python train.py --n_head=10 --n_kv_head=10 --vocab_size=8192 --activation="relu" --norm="layernorm" --qk_norm=false --attn_scale=0.177 --parallel_block=false --optimizer="muon" --steps=8635 --dataset="wikipedia_en"
Each number is 128 + 32 x the weight over its row's rms, rounded and kept within 0 to 255. Layers, rows and columns count from 0. The size above them is the row's rms in percent of the matrix's.

# layer 2 MLP up, 2560x320, rms 0.162, rows 387-486, columns 288-319
size [115 117 140 125  97 151 104 130 100 119  90 127  40 131 105 113 150 133 133 131 106 122  81  80 132  67  91  94 128  85  75  89 112 124  77  61 123  26  89  94  83  89  83 126 117 111  81  67  23  76  93  87  75 117 106 122  83 105  80  96  62 120 123  98  60  96  79  75 110  88  60  65  79  88  76 116 125 143 131  76  31  95 103  98 116 113 156  52 113  76 110  64 116  48 122  96 122 114 129 132]
[[114 126 191  84 131 158 101 129 134 161 126 115 119 134 115  51 139 118 100  82  79 168 150 154 119 103 120 157 130 127  81 116]
 [ 85 163  89 142 154 163 173  64 156 131  93 159 101 167 141 125 124 128 137 172 130 162 110 115 140 158 108 132 173  98 161 125]
 [123 183  79  84 161 144 135 101 112 105 166 159 124 151 145  61 115 146  85 170  76 180 115  64 174  93  99  84 140 191 167 168]
 [ 98 121  91 157 111 102  94  65 150 141 124 150 107 137 157 152 114  91 139  81 156 154 193 121 105 148 147 123 161 141 154 134]
 [130  95  98 188 135  64  97  94 139 120 158 127  83 122 178 168  71 141 105  84 137  69 103  73  47  71 115 181 106 179 163 159]
 [150 186  89  92 127 142 128 142 166 141 181 135 179 149  83 148 147 113 121 109 142  99 150 126 148 103 112 165 200 132 113 163]
 [151 137 136 107  94  70  68 117  82  58 108 123 104 101 165 132 103 125 110 127  62  89 121 188  77 141 123 197 108 170 136 175]
 [125 137  78 173 100 138 135  99 121 131 118 164  69  31 148 108  93 125 151 137 166 193 143 110 114 123 131  67 167 177 138 139]
 [ 79 138 108  90 117  69 107 146 163 178 186 143 113 103 145 133 159  53 137 148 127 100 113 121 129 181  65  92  79 133  41 189]
 [133 165 126 137  93  80  99 176 154 143 119 126 129  95 153 101 109 146 178  96 166 102 102 139 124 100  75 128 170 127 133 122]
 [149  91 155 138 129 151 162  50 131 108 174 116 136 136 225 139 163 133 150 127 146 110 168 113 142  93 103 122 159 138 157 125]
 [140 138 162 145 125 113 164 133 141 171 138 123 136 171 131  84 123 115 118  97 145 152 112 152  98 107  94 121  90 121 102  71]
 [117 123 211 124 135 109 114 178 164 147 146 106 172 162  84  70 155 189 110 100 112 143 158 129 164 139 105 133  95 153 221 132]
 [132 137 127  82 146 108 183 126 138  66 143 153 125 194 150 177  80 173 206 153 145 118 138 127 139 156  90  67 137 118 133 126]
 [200 147 147 167 135 107  65 146 133 152 129 102 112 136 189 105 149 130 118 182 100 137 157  83  62 140  47 119  59 125 102 177]
 [149 118 138 103 118 111 129 124 174 125 126 106 109  83 172 105 123 109 111 189 163 134 118 133  88 131 136 135 146 115  55 162]
 [ 98 144 168  86 141 162  80 125 116 157 159  82 125 109  83 146 161 110  68 137  83 103 146 140  89 120 126 127  90 118 161  86]
 [115 173 136  96 131 144  96 182 196 106 113 124  84 163  60 115  93 139 148 159 104 133 155  45 128 144 118 100 163 142 113 124]
 [114 158 122 195 111 161 142 106 109 151 149 140  72 141 132 113 132 131 118 129 118 122  86 141 113 148 166 115 164 177 140 149]
 [127 138 151 163 115 106 151 196 134 119  48 143 127 144  98 101 103  83 129 105 131 113 108 107 137 128 132 142 154 150 121  69]
 [ 60  67 146 130 125 142  69 114 174 126 117 128 146 134 150 169  74 128 166 150 145  60  62 159 109 131 134 120 149 168  87 160]
 [ 85 111 128 162 111 107  96 181 131  53 144  59 114 116 103 105 102 121 127 177 160 128 136  92 103 143 104 155  21 179 148 118]
 [111 105 153 177 135 140  95  98 162  66 105  93 137 153 181 122 139 177 119  91 123 156 129 168 152  85 122 103 164 160 158 147]
 [151 108 161 193 109 161 146  95 168   6 180  98 110 127  70 133 163 131  56 143 133 201 181 143  74  88 146 132 110 193 144  85]
 [124  92 102 101 141 121 159 161 121  94 153 138 131 132 178 186 136 126 142 169 140 102 145 131 103  94 159  75  86  79 110 110]
 [131 107 141  89 130  82 167  83 125 148  83 170 126 111 117 153 123  95 141 154 170 189  71 194  77 125 149 140 148 126 146 107]
 [104 148 126  77 109 150 138 153 169 206 141 155 111 144  80 172 111 138 156 164  87  94 138 152  76 155 107 134 109 126 108 165]
 [166 123 108 110 184  86 143 141 121 133 120 124  95 152 175 126  97 141 148  68 126 106  59 116 161  56 111  96 171 169 100 153]
 [151 139 115 114 102  73  84  99 127 137 110 151  73 127 168  97 112 123  85  92 135 105 165 157 161  76 188 120  95 126 111 113]
 [110 145 150 146 110 120 141 100 108 137 183  89 128 145 176 122 123 154 141 158 173 125 149 104 116 147 207 120 146 127  71 131]
 [123 178  94 109 150 114 102 114 163 171  85 108 130  39 149  95 164 113 172 105 136 128 154 158 146 162  56 113 113  47  96 148]
 [222 124  95  63 121 104 185 140 122 139 122 115 132 165 140 217 116 114 154  98 156 177 143 217 140 131 176 120 158 132  87 133]
 [127 129 174 164 108 143 134 173 135 174  17 103 138 188 111 114  85  76 113 144 186  99 107 125 143 122 127 129 157 113 110  86]
 [162 153 146 157 122 120 152  75 148 100 144 101 199 118 135  92  85 176 146 165 141  82 179 151 198  85 196 140 138 131 168 165]
 [113 149 162 124 137 111 145 145 108 144 134 104 178  97 161 167 142 133  84 104 107 120 123 129 173  68 139 136 111 165 126 121]
 [114  60 123 156  90 146 154  75  67 114 102 150  49 152 113 138 134 119 117 182 154 184 161  98 121 156 148 151 196 127 203 159]
 [137 126 107 125 139 115 140  64 156 185 182 154 151 157 141 115 191 139  97 155 149 182 156 132 160 173 154 142 155 110 108 189]
 [130  72 151 114 166 148 184  53 162 170 128 113 147 130 124 148 107  88 174  72 137 165 152 148  51 126 104 140  94 131 156 142]
 [ 72 103 174 107 131 137 150 135 113 203 143 184 197 160 190 142 113 111 115 162 187 175 106 148  80 119 172 106 147 106 139 144]
 [168 130 143 198  95 174  89 150 130 114 111 157 153  69 118 170 141 124 121 142 101 150 145 139 174 146 157 127 158 113 173  97]
 [168 117 136 165 144 180 155 122 132 160 134 137 109 170 181 201 100 169 141 124  70 116 102 124 131 167 174 120 134 155 101 116]
 [140 117 116 112 136 116 155 121 127 158 144 128  95 100 125 122 120  84 108 152 120 123 183 107 142 132 131 113 176 173 173 230]
 [ 83 127 110 205 116 143  97  87 118 127  99  92 152 124 137 149  86 126  74  70 107 108 154 128 138 110  56 105 127 150 126 125]
 [160 166  78 100 143 141 116 123 100 153  96 140  65 136 119  99 103 188 139 108  94 184  67 131 120 125 129 154 158 192 109  89]
 [106  94  18 152 120  96 156 163  96 136 131 198 170 113 109 163 128 186  88  74  74 110 153 104 160  99 133 156 161 140  97  99]
 [ 96 163 154  56 112 116 203 131 156 127 186 158  92 195  75  56 136 150  86 172 107 194 104 150 148  87 114 148 129 135 127 129]
 [144 120 153  73 100 120 116 132 121  87 170 145 125  87 184 122 101 136 134 181  81 120  66 106  71 123 129 148 107 123 173 154]
 [145  71 112 134  80 174 125 103 138 109 113 155 103 148  73  83 139 120  98 129  77 116  93  97 150 153 115 130 177 112 127 134]
 [142 162 118 116 110  51 174 126 104 185 121 148  83  95 143 148 138 109 116 111  83 102 139 145 126 206  92 157 101  89 121 175]
 [147 116 109 137 139  81 134 174 110 147 158 156 125  92 126 201 133 119  96 176  81 109 108 149 108 124 138 107 126 132 162 110]
 [120 171 162 162 104 205  62  90 139  98 154 167 110  95  97  79 135 126 166 128 148 170  96  90 159 128 100 113 158 156 177 137]
 [130 139  78 110 151  96 113 138  93  94 176 129 105 141 166 153 189  93 151  96  86 131 130 133 113 116 122 210 169 184  33 159]
 [118 141  80 151 125 113 172 195 131 108 123 112 124 146 143  75 169 143 104 172 160 130 132  96 121 113 156 155  68 109 149 138]
 [168 125 125  85 122 112 131  98  33  81  79 180 157 119 141 155 125 121 112 165  77 192 116 124  67 131 167 180 194 128 152 123]
 [138 156 128 140 137 127 162 155 136 161 165 121 166 185 106 139  98 152 132 112  59 141 102 134  93 140  54  96 102 126 134 134]
 [185  61  97  92 153 150 157 189 108 123 103 175 163 151 144 115 111 177 141 113  90  87 126 109  80  92  84 117 104  85 148 177]
 [178 157 164 115 103 193 131 148 132 152 145 146 172  94 117 209 109 113 101 143 124 159 162 116 102 121 108 133 157 126 112 150]
 [ 98  90 153 141 149 133 157 124 111 196 118 136 158 179 142  96 113 135 107 135 142 136 139  84 143  97 144  34 123  97 137 197]
 [141 102 157 140 159 136  95 105 170 128 114 178 148  83 126 134 182 221 177  94 133  78 189  94 157 134 134 128 122  90 116 129]
 [102 141 164 140 153 143  98 136 122 117 186  45 130 117 123 122 128  94  41 156 106 184  90  76  56 116 143 143 141 168 112  81]
 [ 63 114  83 131 132 134  70  79 137 147 164 103 106 138  38 124 129 142 149  80 127 135 166  89 150 145 151 136 156 138 113 153]
 [129 138 136 129 146  87 184  60 137 101 136  97 116 139 105 183 120 148 143 142 131 125  92 129  64  51 167 137 153  92 112 168]
 [ 96 104 140 174 135 101 118 138 112 115 201 111 103 103  98 109  90 114 123 149 139  93 104 127 156 121 104  94 103 163 139 116]
 [191  48 109 150 110 106  96  94 168 120 177 109 127 130 140 123 159  86 123 109 100 146  94 130 125 138 139 124 117 160 142 130]
 [120  69 152 137 130 137 154 118 118 166  80 149 157 111 141 153 157  85 104 115 112 155  60 118 114 127 114  77 220 161 129 164]
 [121  90 116 146 159  74 177  55 182 142 121 166  88 196 110 112  84 145  84 105 124 133 114  92  90  81 140 113 108 147 174 120]
 [105 147 118 120 121 130 165  60 126 122  95 106  94 128  81 164 144 174  98 148 141 164 117 101 137 167 133 150 132  86 168 153]
 [175 115 119 167  93 177 102 132 179  86 105 112 116  98 124 120  65  72 198 165  82 129  57 122 161 171 175 110 130 116 130 170]
 [ 92 100 164 130 112 148 105 116 161 135 156 143 103 141 140 150 122  78 114 122 165 113 140 117 168  70 154 139 120  99 142 130]
 [103 110 145 143 126 132 127  84 171 131  89 117  89 109  96 178 134 124 123 152 114 141 121  69 135 147 174 168 149  91 142 165]
 [166 123 116 123  86 118  59  89 103 120 117 162  95 178 142 116 169 153 164 137 101 122 136 147 150 184 106  74 129 161 114 211]
 [137 130 121 165 154  99 158 131 145 111 210 137  97  46 139 125 110 155 158  87 136  94 156 139 144  48  75  82  87 118 128 141]
 [111 182  87 143 150 169 110 144  96  97 148 155 171 117 123 138 128 128 157 100 140 153 169 133  95  43 150 127 129 144  99 101]
 [134  65  82 154 145  39 183 145 130 148 149  95 140 105 145 143 154 106  85 169 137 164 127 143 137  93  89  78 175 161 110 129]
 [168 151  51 115 116  71 119 142 126 248 119 137  68 137 133 166  37 172 164 112  94  47 104  96 140 153  96 150 144 165 113 104]
 [ 85 182  84  61 127 157  67 127 160 107  88 133 129 155 163  78  74  96 141 150 158 128 178 152  32 108 210  94 140 109 143 154]
 [129 130  98 124 124 165 144 159 105 140 144  95 104 119 178 151 200 125 155 118 141 115  99 118 110 159 187 110 118  77 207  74]
 [ 85  88 119 140 147  97  94 132 108 176 182  64 128 145 119 154  27 173 141 159 106 118  98  99 140  16 142 137 157 170  92  93]
 [146 124  68 139 112 221  86 141 140 127  89 134 121 126  94 162 116 104 133 188 137 193 129 161 100 175 134  82 138 106 151 122]
 [105 123 121 103 149 134 107  56  70  66 154 146  74 160 140 136 170 115 113 121 134 157 175 100  58 105 137 146 121 137 120 120]
 [127 169 137  93  77 103 151  92 146 163  91 114 153 105 122 128 126 156 146  47 107 134 100 149 128 127 117 141 142 125 116 111]
 [120 136 106 165 125 124  97  82 166 165 118 171 165 142 143 156 168  85 197  90 132 186 112 160 142  81 197 173 139 116  99 126]
 [129  77 118 152 131 166 140  74 164 174 117 110  90 113 126 120  88 152 161 135 121 164 154 138 102 124 167 114 126  22 102  99]
 [182 166 146 177  92 180 139 123 146 120 139 129 105 126 154  94 108  92 166 160 117  57 148  90  85 105 193 126  74 181 135  46]
 [113  79 121  80  95 121 135  79 138 158 149 144 127 135 104 135 139  94 105 175 106  83 122 130 142 118 141  99 162 158 128 100]
 [131 161 122  97 117  91 150 110 138 135 144 109 161  96 169 112 126 135 133  98  73  55 131  75 128 115  80  73  96  64 168 154]
 [136 147 157 135 122 143 109 162 118 132 156 144 113 124 101  22 118 138  84 155 125 104 146 121 172 141  90 140 136 107 115 154]
 [163 163 133 133 103  93 151 156 182 170 208 132 158 105 182  81 115  91 159 140 154 116 120 133 156  69 107  98 139 145 119 103]
 [ 25 128 112 153 128 123  88 157 158 108 126 108 128 142 111 118 171 146 112 151 145 127 137 151 116 168 121 104  79 150 168  95]
 [151 124 158 140 115 142 114 165 116 175 106  98 135 182 151 100  75 121 147 104 125  90 160 134 145 119 197 101 117 129  85 121]
 [115 107 155 131  99 132 111 133  85 134  94 154 129 136 114 137 159 194 109 150 159 132 167 111 156 166 108 161  58  84 158 126]
 [115 132  87  65 104 170 155 180 117 140 123 108 136 110 180 168 140 166 174 115 186 152 154 109  62 120 104 116 160 117 148 121]
 [ 74 108 121 110 112  92  73  89 161 161 182 140  99 162 104 120 114 143  72 133 149 144  54  82 152 173 158 102 132 119  88 102]
 [114 178 110 130  96 117 125  84  92  92 142  87 135 122 122  49 151 100 171  94 150  91  84  97 133 145 156  94 121 126  84 165]
 [159 175 136  86 146 146  78 149  86 140 176  68 113 109  78 147 139  93 172 166 173 107 111 145 137 152 142 115 173  88  97 151]
 [185 167 113 145 105 120 115 172 163 104 144 115  91 129 165 191  86 148 107 162 141 115 150 147  95 197 122 123 108 133 108 173]
 [130 158 160 113 139 131 110 156 124  66 158  70  82  63 140  94  67 116 110  65 131 182 137 114 113 123 133 112 136  90 132 209]
 [148 110 112 182 118 134 165 101 130  92 119  97  68 147 103 154 111  48 136 180 173  91 178 179 145 112 108 128 139 158 143 186]
 [149 214 134 153 115 129 122 147 103  88 120  94 113 115 184 108 127 142 162 200 182 114 139 149 162  94 168 159  94 163 162  43]
 [152 118 120 103 124  57 124 188 144 126 160 125 134  77 172  99 111  86 117 114  99 120 131 117 185 170 153 118 138 113 122 101]]
# layer 2 MLP down (transposed), 2560x320, rms 0.0543, rows 387-486, columns 288-319
size [128 111 144 126  94 141 109 118  95 121  92 128  39 129 102 131 165 127 141 142 108 128  75  79 155  61  90  86 125  84  77  89 117 128  74  55 126  27  83  95  77  91  90 115 120 118  87  65  21  69  84  89  81 110 105 130  85  96  75  92  61 121 117 105  60  88  76  76 120  84  62  59  72  87  76 128 131 145 133  68  32  93  91  93 116 118 166  53 116  76 102  65 121  44 134  97 120 123 137 119]
[[ 97 222 195  87 175 141 155 106 125 181 170 187 117  94 138 123 136 129 174  77  51 135 136 206 100 130 112 149 179  80  91  97]
 [155 162 108  92 172 139 151 146 157 180 102 108 136 143 161 126 110 156 117  87 107 108 191 100 133 169  82 157 174  66 109 157]
 [108 120  83 110 156 133  96 163  95 111 157 119 162 127 141 134 143 119 120 141 149 150 130 108 133  96 184 145 183 128 145 135]
 [112 126  69 139 130  96 117 125 133  99 108 150 167 143 193 125  93  60  49 145 151 122 149 143 132 165 128 143 123 152  89 112]
 [120  88 168  93 169 120 145 192  55  62 133 127 120 138 117 148  96 154 105 129 183 101 125 106 152  90 162 189 155 120 163  95]
 [138  99 104 113 222  97 114  77  92 137 148 108  99 145  91 157 145 155 112 117  90 138  89 140 129 154 133 126 141 125  91 128]
 [106  58 119 148 151  98 169 113 146 117 150 105 113 158  50 130 109 137 165  55  99 125 104 126 158 135 169  68 190 181 141  86]
 [ 98 127 144 131 225 168 138  84 142 143 147 148 114 108 151 129 101 151 153  28 128 161 149 127 128 117 118  99 140 147 110 102]
 [ 97 173 127 166  38 114 102 148 142 209 101  88  96 156 106  94 145 171 102  95  85 153 138 168 122  67 166 158  94 141 117 117]
 [ 83 192 136 115 109 116 156 158 131 123 136 151 173 123 160  99 106 162 178 121 135 106  90 168 183 143 102 150  99  92 121 159]
 [152 126 152 157 150 131 175  81 111 139  99 189 148 130 141 105 195 135 161 106 130 124 131 177 140 149  82 154  49 123 233 115]
 [ 79  86 136 157 157 103 140  60 164 151 122 144 169 125 106 112 178 141 146  92 131  57 159 112 145 124 109 131 111 100 139 123]
 [154 136 112 137 171 142 143 158 183 145  65 145  97 131 192 139 154  96 134 128 165 139 116 136 120 123  86 112 131 117 130 113]
 [ 78 133  94  47 154 134 151 108 135 116 113 111 120 129 106 154 155 208 185 133 136 120 147 132 122 153 150 116 112 116 179 104]
 [ 84 120 100 180 142  87 109 183 116 153 101 133  69 143 124 147  81  92 136 190  83 115 103 158  99 104 108 177  93 153 126 148]
 [128 130 162 134 136 129 148 132  72 128  80 102 116 107 188 169 133 148 165  92 165  77 161 180 119 159 109  96  97  93  85 171]
 [130 169 126 103  96  95  45  87 145 122  95  95 147 179  80 143 164  95 130  84 131 152  98 200 134 128 100 182 138 140 193  99]
 [138 177 129 108 101  42  98 165  95 115  95  91 121 148 148 170  92 109 141 113 173 149 163 103 181 133 120 139 126 122 122 120]
 [118  92 100 171 116 188 159 152 135 124  81 134 145  90 131 132 165 183 144 107 172 128 143 189 118 138 158 178 136  91 134 126]
 [102 147 164 189 165  53 138 141 145  92 126  95 128 115 112 143 132 110 137 130 120  67  92 123 128 174  84 144 166 127 129 112]
 [ 93  89  90  94 106 121  98 122  83 124 130 166 147  98  95  98 115  78 190  69 104  65  81 233 101 141 138 161 135 137 103 160]
 [137 104 180 142  90  72 166 149 141 122 127  87 125 124 118  94  68 125  60 150 111  87 165 114 132  66 101 102 118 128 202 161]
 [ 86 112 105 136 123  80 118  75 159 172  73 107  90 158  88 133 122 161 125  84 122 107 157 145 181  77  99 131 139 134 147 115]
 [139 117  61  96  98 157 110  94 102 255 137 167 163 142 113 111 139  86 134 116 108 150 134 141 126 141 122 148  96 149 109 149]
 [121 122 132 110 193 167 111 181 133  94 108 172 126 126 103 210 142 104 155 173 150  87 123 120 115  99 131 161 141 132  63 140]
 [ 86 126 158 109 125 103 147 142 115 120 131 153 146 125 110 102 137  48 113 141 123 165 105  85 133 128  87 161  61 131 119 165]
 [116 116 172 102 174  96 162 178 148 131 166 121 136 120 103 155 182 136 184 242 139 162 103 113 135  85 154 128 106 123 179 112]
 [ 92 142 165 120 120 158 178 123 104 133 123 116 126 153 131  81 111 102 125 138  62 118 163 163 133 112 147 146 153 186  93  70]
 [167 137  94 181 117 142 105 142 122 160  75  78 140  94 163 121 200 185 107 155 124 134 167 166 183 126 133 151  64 139  99 139]
 [139 126 163 182 128 104  89 106 158  91 122  85 122 149 191 133 113 126  95 183 220 163 156 131 124 137 169  67 161 121 143 178]
 [106 153  96  96 126 106 119 119 133 120 105  86 171  86 135 161 125 141 152 116 153 152 148 151 145 194  72 132 107  22 133 107]
 [143 122 166  53 158 175 100 130 169 153  95 133 167  78  90 127 156 160 140  99 156 166 121 172  98 138 190 118 122  81  67 103]
 [ 90 101 147 126 158 102  79  73 109 108 140 127 139  93 126  65 171 164 137 111 180 146 113  90  53 179  95 137 170  98 111 130]
 [162 110 143 109  76  87 106  87 182 146 124 133 218 104 179 154  81 102  58 123  85 130 135 133 133  93 120 149 105 149 170  98]
 [112 161 166 144 115 125 152 142 160  83  87 109 154  78 124 165 156 150 141  63 169 165 114 153 159  97 161 148  82 124  98 129]
 [109  66 160  83  77 117 106 130 110 132 115 137 163 149 143 154 158 168 139 127 123  99  99 130 108 178  95  76 162 112 147 134]
 [110 123  94 128 180 101 131  49 140 112 141 113 154 207  95 165 174 125 110 147 132 116 119 153 119 121 185  70 158  97 153 103]
 [147 119 117 122 117  89  86 156 154 108 127 149 102  80 117 193 105 162 112 129 114 133 122 129 186 147  77  89 109  85 133 142]
 [113  87  89 162 104 109 173 147  71 117  99 225 153 142 155 133 102  78 104 138 111 107 100 104 164 141  77 125  80  90  69 110]
 [157 146 143 179 128 106 130  84 139  84 143 146 163  96 141 146 142 130 121 148  79 109 138  93 166  81 168 130 151 120 137 116]
 [132  83 171 161 116  93 165  40 140  48 125 137 143 143 110 131 170 176 124 116 101 128  64 148 149 168 162 195 113 117 114 176]
 [155  69 131 142 104  61 214 160 157 170  81 101 126 133 162 155 140 133 119 124 195 123 144  86 110 183 118 176 171 144 166 147]
 [ 92  85 102 183 137 119 142 119 127 166  51  62  95  85 117 131 123 109  82 111 111  94 118  95 163 128  96 168 117 158 144 185]
 [159 141 183 176 111 176 169  40  77 141  96 193  93 142 127  80 134 208 205  80 103 169 110 114 122 137 163  99 116 191 111 151]
 [169 127  79  83 166 119 171 164 148 125 101 195 133 134  87 138  95 116 152 116 137 130  68  93  80 157 117 217 139  96 111 126]
 [ 99 130 130  86 129 151 151  92 117 131 135 148  75 168 106 131 150 130 114 143 158 177 166 146  95  84 129 119 105 110  94 126]
 [149  69 130 160 167 150 156 135  81  48 121 126 103 132 156 158  99 125 112 182 159 126 158 153  98 134 140 165  72 161 154 153]
 [154 127 177 181  93 132 131 110 179 108 132 128 131 134  70 191 117 146 108 125 134 101  77  94 157 125 194  55 118 137 118 154]
 [118 127  88 106 158 151 155 149 132 118 183 125 153 204 180 154  53 144 127  85 160  93 103 155 122 147  96  91 123 162 145 118]
 [147 149 113 152 140 106 116  74 132  80 113  82 129  90 150 134 111  99 162 177 178 208 137  69 143 181  89  95 136 152 117 136]
 [155 122 142 203 107 178 124 135 119  94 146 133 150  64 117  74 142  85 142 134 170 106 137  69 132 160 102 130  81 140 158 114]
 [136 125 145 110 137 143  73 126 179  89 136 133 171 138 109 145 127 163 127 117 143  97 149 170 163 141  90 127  50 155 104 151]
 [172 140 129 113 108 131 180 170 121  92 157  55 112  98 161 146 181 117 154  84 119 131 151 147 123 175 206 103 104 105 107  98]
 [140 162 151  97 152  78 107  97 113  89  84  75 145 119  58 120  93  65 138 115  93 145 177 124 147 159 163 113 116  88 179 122]
 [128 101 115 123 147 119 133 152 110 144 137 113 142 106 103 123 135 121 159 132 120 159 107  61  74 165  77  95 116  65 146 171]
 [138 108 107 151  95 115  98 114  67  95 199  74 125 133 130 140  85 128 112 135 164 145 132  80  86 128 105 118 153 149 142  76]
 [147 156 110 125  92 176 153 155 144 135 143 105 121 140 146 100 181  88 168 190 116 135 149  92 210 160 122 173 121 119 110 131]
 [ 85 137  83 165 158 118 147 162  98 133 153 177 124 154 141 144 102 134 143  71 155  89 193 110 127 108 120  98 110 116  95 135]
 [138 103 142 120 168 146 146 118 120  82 133 102 115  83 144 112 140 176 110 119 181 124 141 130  90 160 142 140 167 137 101  68]
 [125 134 125 114 149 141 148 137  80 211 167  65 187  98 118 125 109  99 165 135 100 168 101 104  73 179 147 170 117 140 114  88]
 [144 181 131 131  70 193  27 169 156  86 176 148 129 138  98 135 128 152 152  82 173 120 126 143 140 108 127 103 183 139 102 109]
 [177 159  93 117 175  62 148 131 121 141 108 114 110 158 162 165 158 139  82 108 138 114 130 119 152 135  90 174 141 145 155 101]
 [ 88 176 143 138  48 139 126 146 127 147  92 130 148 137 108 108 126 135  96 131 101 136 179 111 144 156 134 140 107 141  94 146]
 [150 125 153 156 121 167 141 114 187 138 182 131  89 177  95 167 168  96 120 119 109 154 153 168 144 181 183 134  92 102  83 177]
 [101 108 155 134 111 168 154  78 149  83 144 134 131 105 119 137  95  41 117  92  84 124 105  77 171 118 148 159 116 152 101  72]
 [112 121 137 136 182  97 149  56 110 151 167 193  81 197  57 170 181  98 213 139  77  83 100  91 104 137  99 139  93 151 121 109]
 [113 120 165 114 146 129 144 197 110  86 100 182 124 113 177 178 176 180 173 152 142 155 128  70 128 113 109  83 204 100 127  91]
 [138 198 185 108  89 131 130 154 152 131 138 135 110 134 142 176 114 134 154  85 167 109 125 184 225 143 115 111 138  77 115 113]
 [157 142 142 134 112 105 149 158 123  78 185 159 109 166 150 159 140  92 150 107 154 126 113  88 186  87 181 113 122 130 150 121]
 [ 94  80 192 132 135 125 165 219  72 131 127 182 143 113 142 156 154 169 161 148 154 152 141 112 150 157 164  63 170  87 118  55]
 [215 152 145 164 158  88 122 158 141 185 153 160 119 156 102 165 131 125 108 123  96 103 158 131 199 196  83 130 117 126 119 197]
 [ 86 156 144 155 109 150 144  83 160 211  97 128 133  91 120  90 111 107  90 149  95 110 145  96 106  58 108 146 112 144 182 118]
 [165  58 113 129 180 134 134 104 117  91 127  97 134 119 136 156 104 136  97 131 135  99  64 124 184  79 103 135 148 141  88 136]
 [ 88  93 116 108 167 131 122 145 102 113  54 123 167 134 115 171 112 119  83 119 160 185 154 130 147 106 161 102 120 166  91 111]
 [116 184 153 144 174  88 175 166 125  22 162 171  52 121 156 170  98 144 167 121 106  93 206 148 149 144 116 120 103 169 154 197]
 [120 124 144 128 119 105  97 133 146 111 103  93 147  67  97 177 113 215 119 115 208 130 195  92 101 157 106 132 130  94 157 126]
 [ 79 173 124 121 125 104 111 132 145 132 174 110 148 106 110 169 170 183 113 156  86  89 147  49  95 166 128  67 138 113 151 116]
 [ 81  84 127 108 145  73 140 130 105  83 206 120  86 152 136 131  36 205 121 147 125 107 133  81 143  92 138 108 173 175 116 114]
 [162 150 171  60  85 142 191 139  95  99 140 162  80 189  82 113 166 132 138 107 149 113 136 159 116 156  97 141 158 124 120  68]
 [156 135 180  82 112 112  74 142 108 123 112 121 135 196 138 113  89 114 205 110 139 135 112 114 127 159 106 152 126 138 123 116]
 [142 128 104 101 111  72 147 149 117 167 119 115  53 153  90 170 144 167 151 151 102 144 123 115 114 187  80 129 141 134 145 127]
 [116 111 140 110 183 135 101 186 125 188 105  93 121 197  73 111 179 133 102 146  93 200 115 138  86 189 149 160 117 141 130 180]
 [111 125 114 133 123 148 126 120 113 122 105  96 111 131 123 154 119 102 144  83 150 172 109 146 101 195 138  93 133  74 172 121]
 [107 138 136 136 157 124 155 138 128  73  90 117 127 128  92 116 140 125 222 181 111 103 116  72  85 146 220 107 110 131 110 110]
 [148 147 196 115  81 109 139 113 142 169 100 139 129 141  99 209 133  71 109 199 127 117 119 121 138  96 103 105 110 116 154 148]
 [130 125 143 142 146 110 110 179 100 137 109  87 139 105 114  73  84 201  69  91 130 152 141 107 113 121 107 120  93  57 183 147]
 [139 141 164 117 124 121 102 203  97 138 111 173 104 178 129  95 113 155 107 145 135 103 202 104 179 116 161 112 181  57  99 138]
 [127 130 130 124 135 165 147 167 141 105 124 152 154  80 106 165 165  49 121 120 135  88 139 145 133 145 125 115 106 130  95 160]
 [ 95 158 131  80 116 106  95 150  97 104 161 114 138 103 101 119 146 142 133 117  85 138 126 164 128 118  83 150  99 127 182  96]
 [162  91 127 156 146  75 139 114 131  55  88  83 147 136 133  85  96  82  96  81 166 116 130 138 170 137 163  85 207  97 116 141]
 [142 110 120 139 104  90 124 120  92 102 157  92 170 104 169  99 154 199  46 138 163 188 110 110  86 152 120 162 143 112  90 176]
 [ 90 135 105  62 150 105 180 138 141 108 136 150  91  88 156 125 181 112 109 146 187 114  52 144  70 101 144 143 115  80 115 144]
 [140  87 100 167  44 100 131 123 142 129 156 117 172 129  99 114  90 162  99 162 127 117  42  77 102 158 104 173  83 113 135  74]
 [153 110 138 118 102 132 158 152 116 104 155  91 151 103 101 102 180 196 106  99 150 116 132 106 132 111 173  99 107  95 133 129]
 [200 155 127 122  69 202  86 102 114  72 124  66  99 148 121 137 122 100 175 115 107 108 131 114 122 161  96 103 168  93 121 143]
 [196 123 156 131 142  86  93 186  85 107  78 140  70 196 127 104  74 113  70 115  88 173  44 133 145 117 197 157 153 176 144 113]
 [129 158 124 101 106 127 121 106 125  76 107 118 171  94 135 105 144 164 143 148  79 151 127 170 171  88  74 115 153 109 138 101]
 [141  99 129 147  79 172 178 157 122 191  88 121 175 139 159 150 104 132 125 132 184 143 147 106  87  93  97 182 145 165  88 182]
 [139 139 163 110 143 142  57 180 133 107 102 128 101 139 174 121 122 170 181 127 141 125  88 111 144  93  97 129 130  98  78  57]
 [102  88 134 133 147 148 166 131 187 162  65  97 138 127 105 136  92 142 165 124 154 108  62 112  99 142 154  94 150 103 143 156]]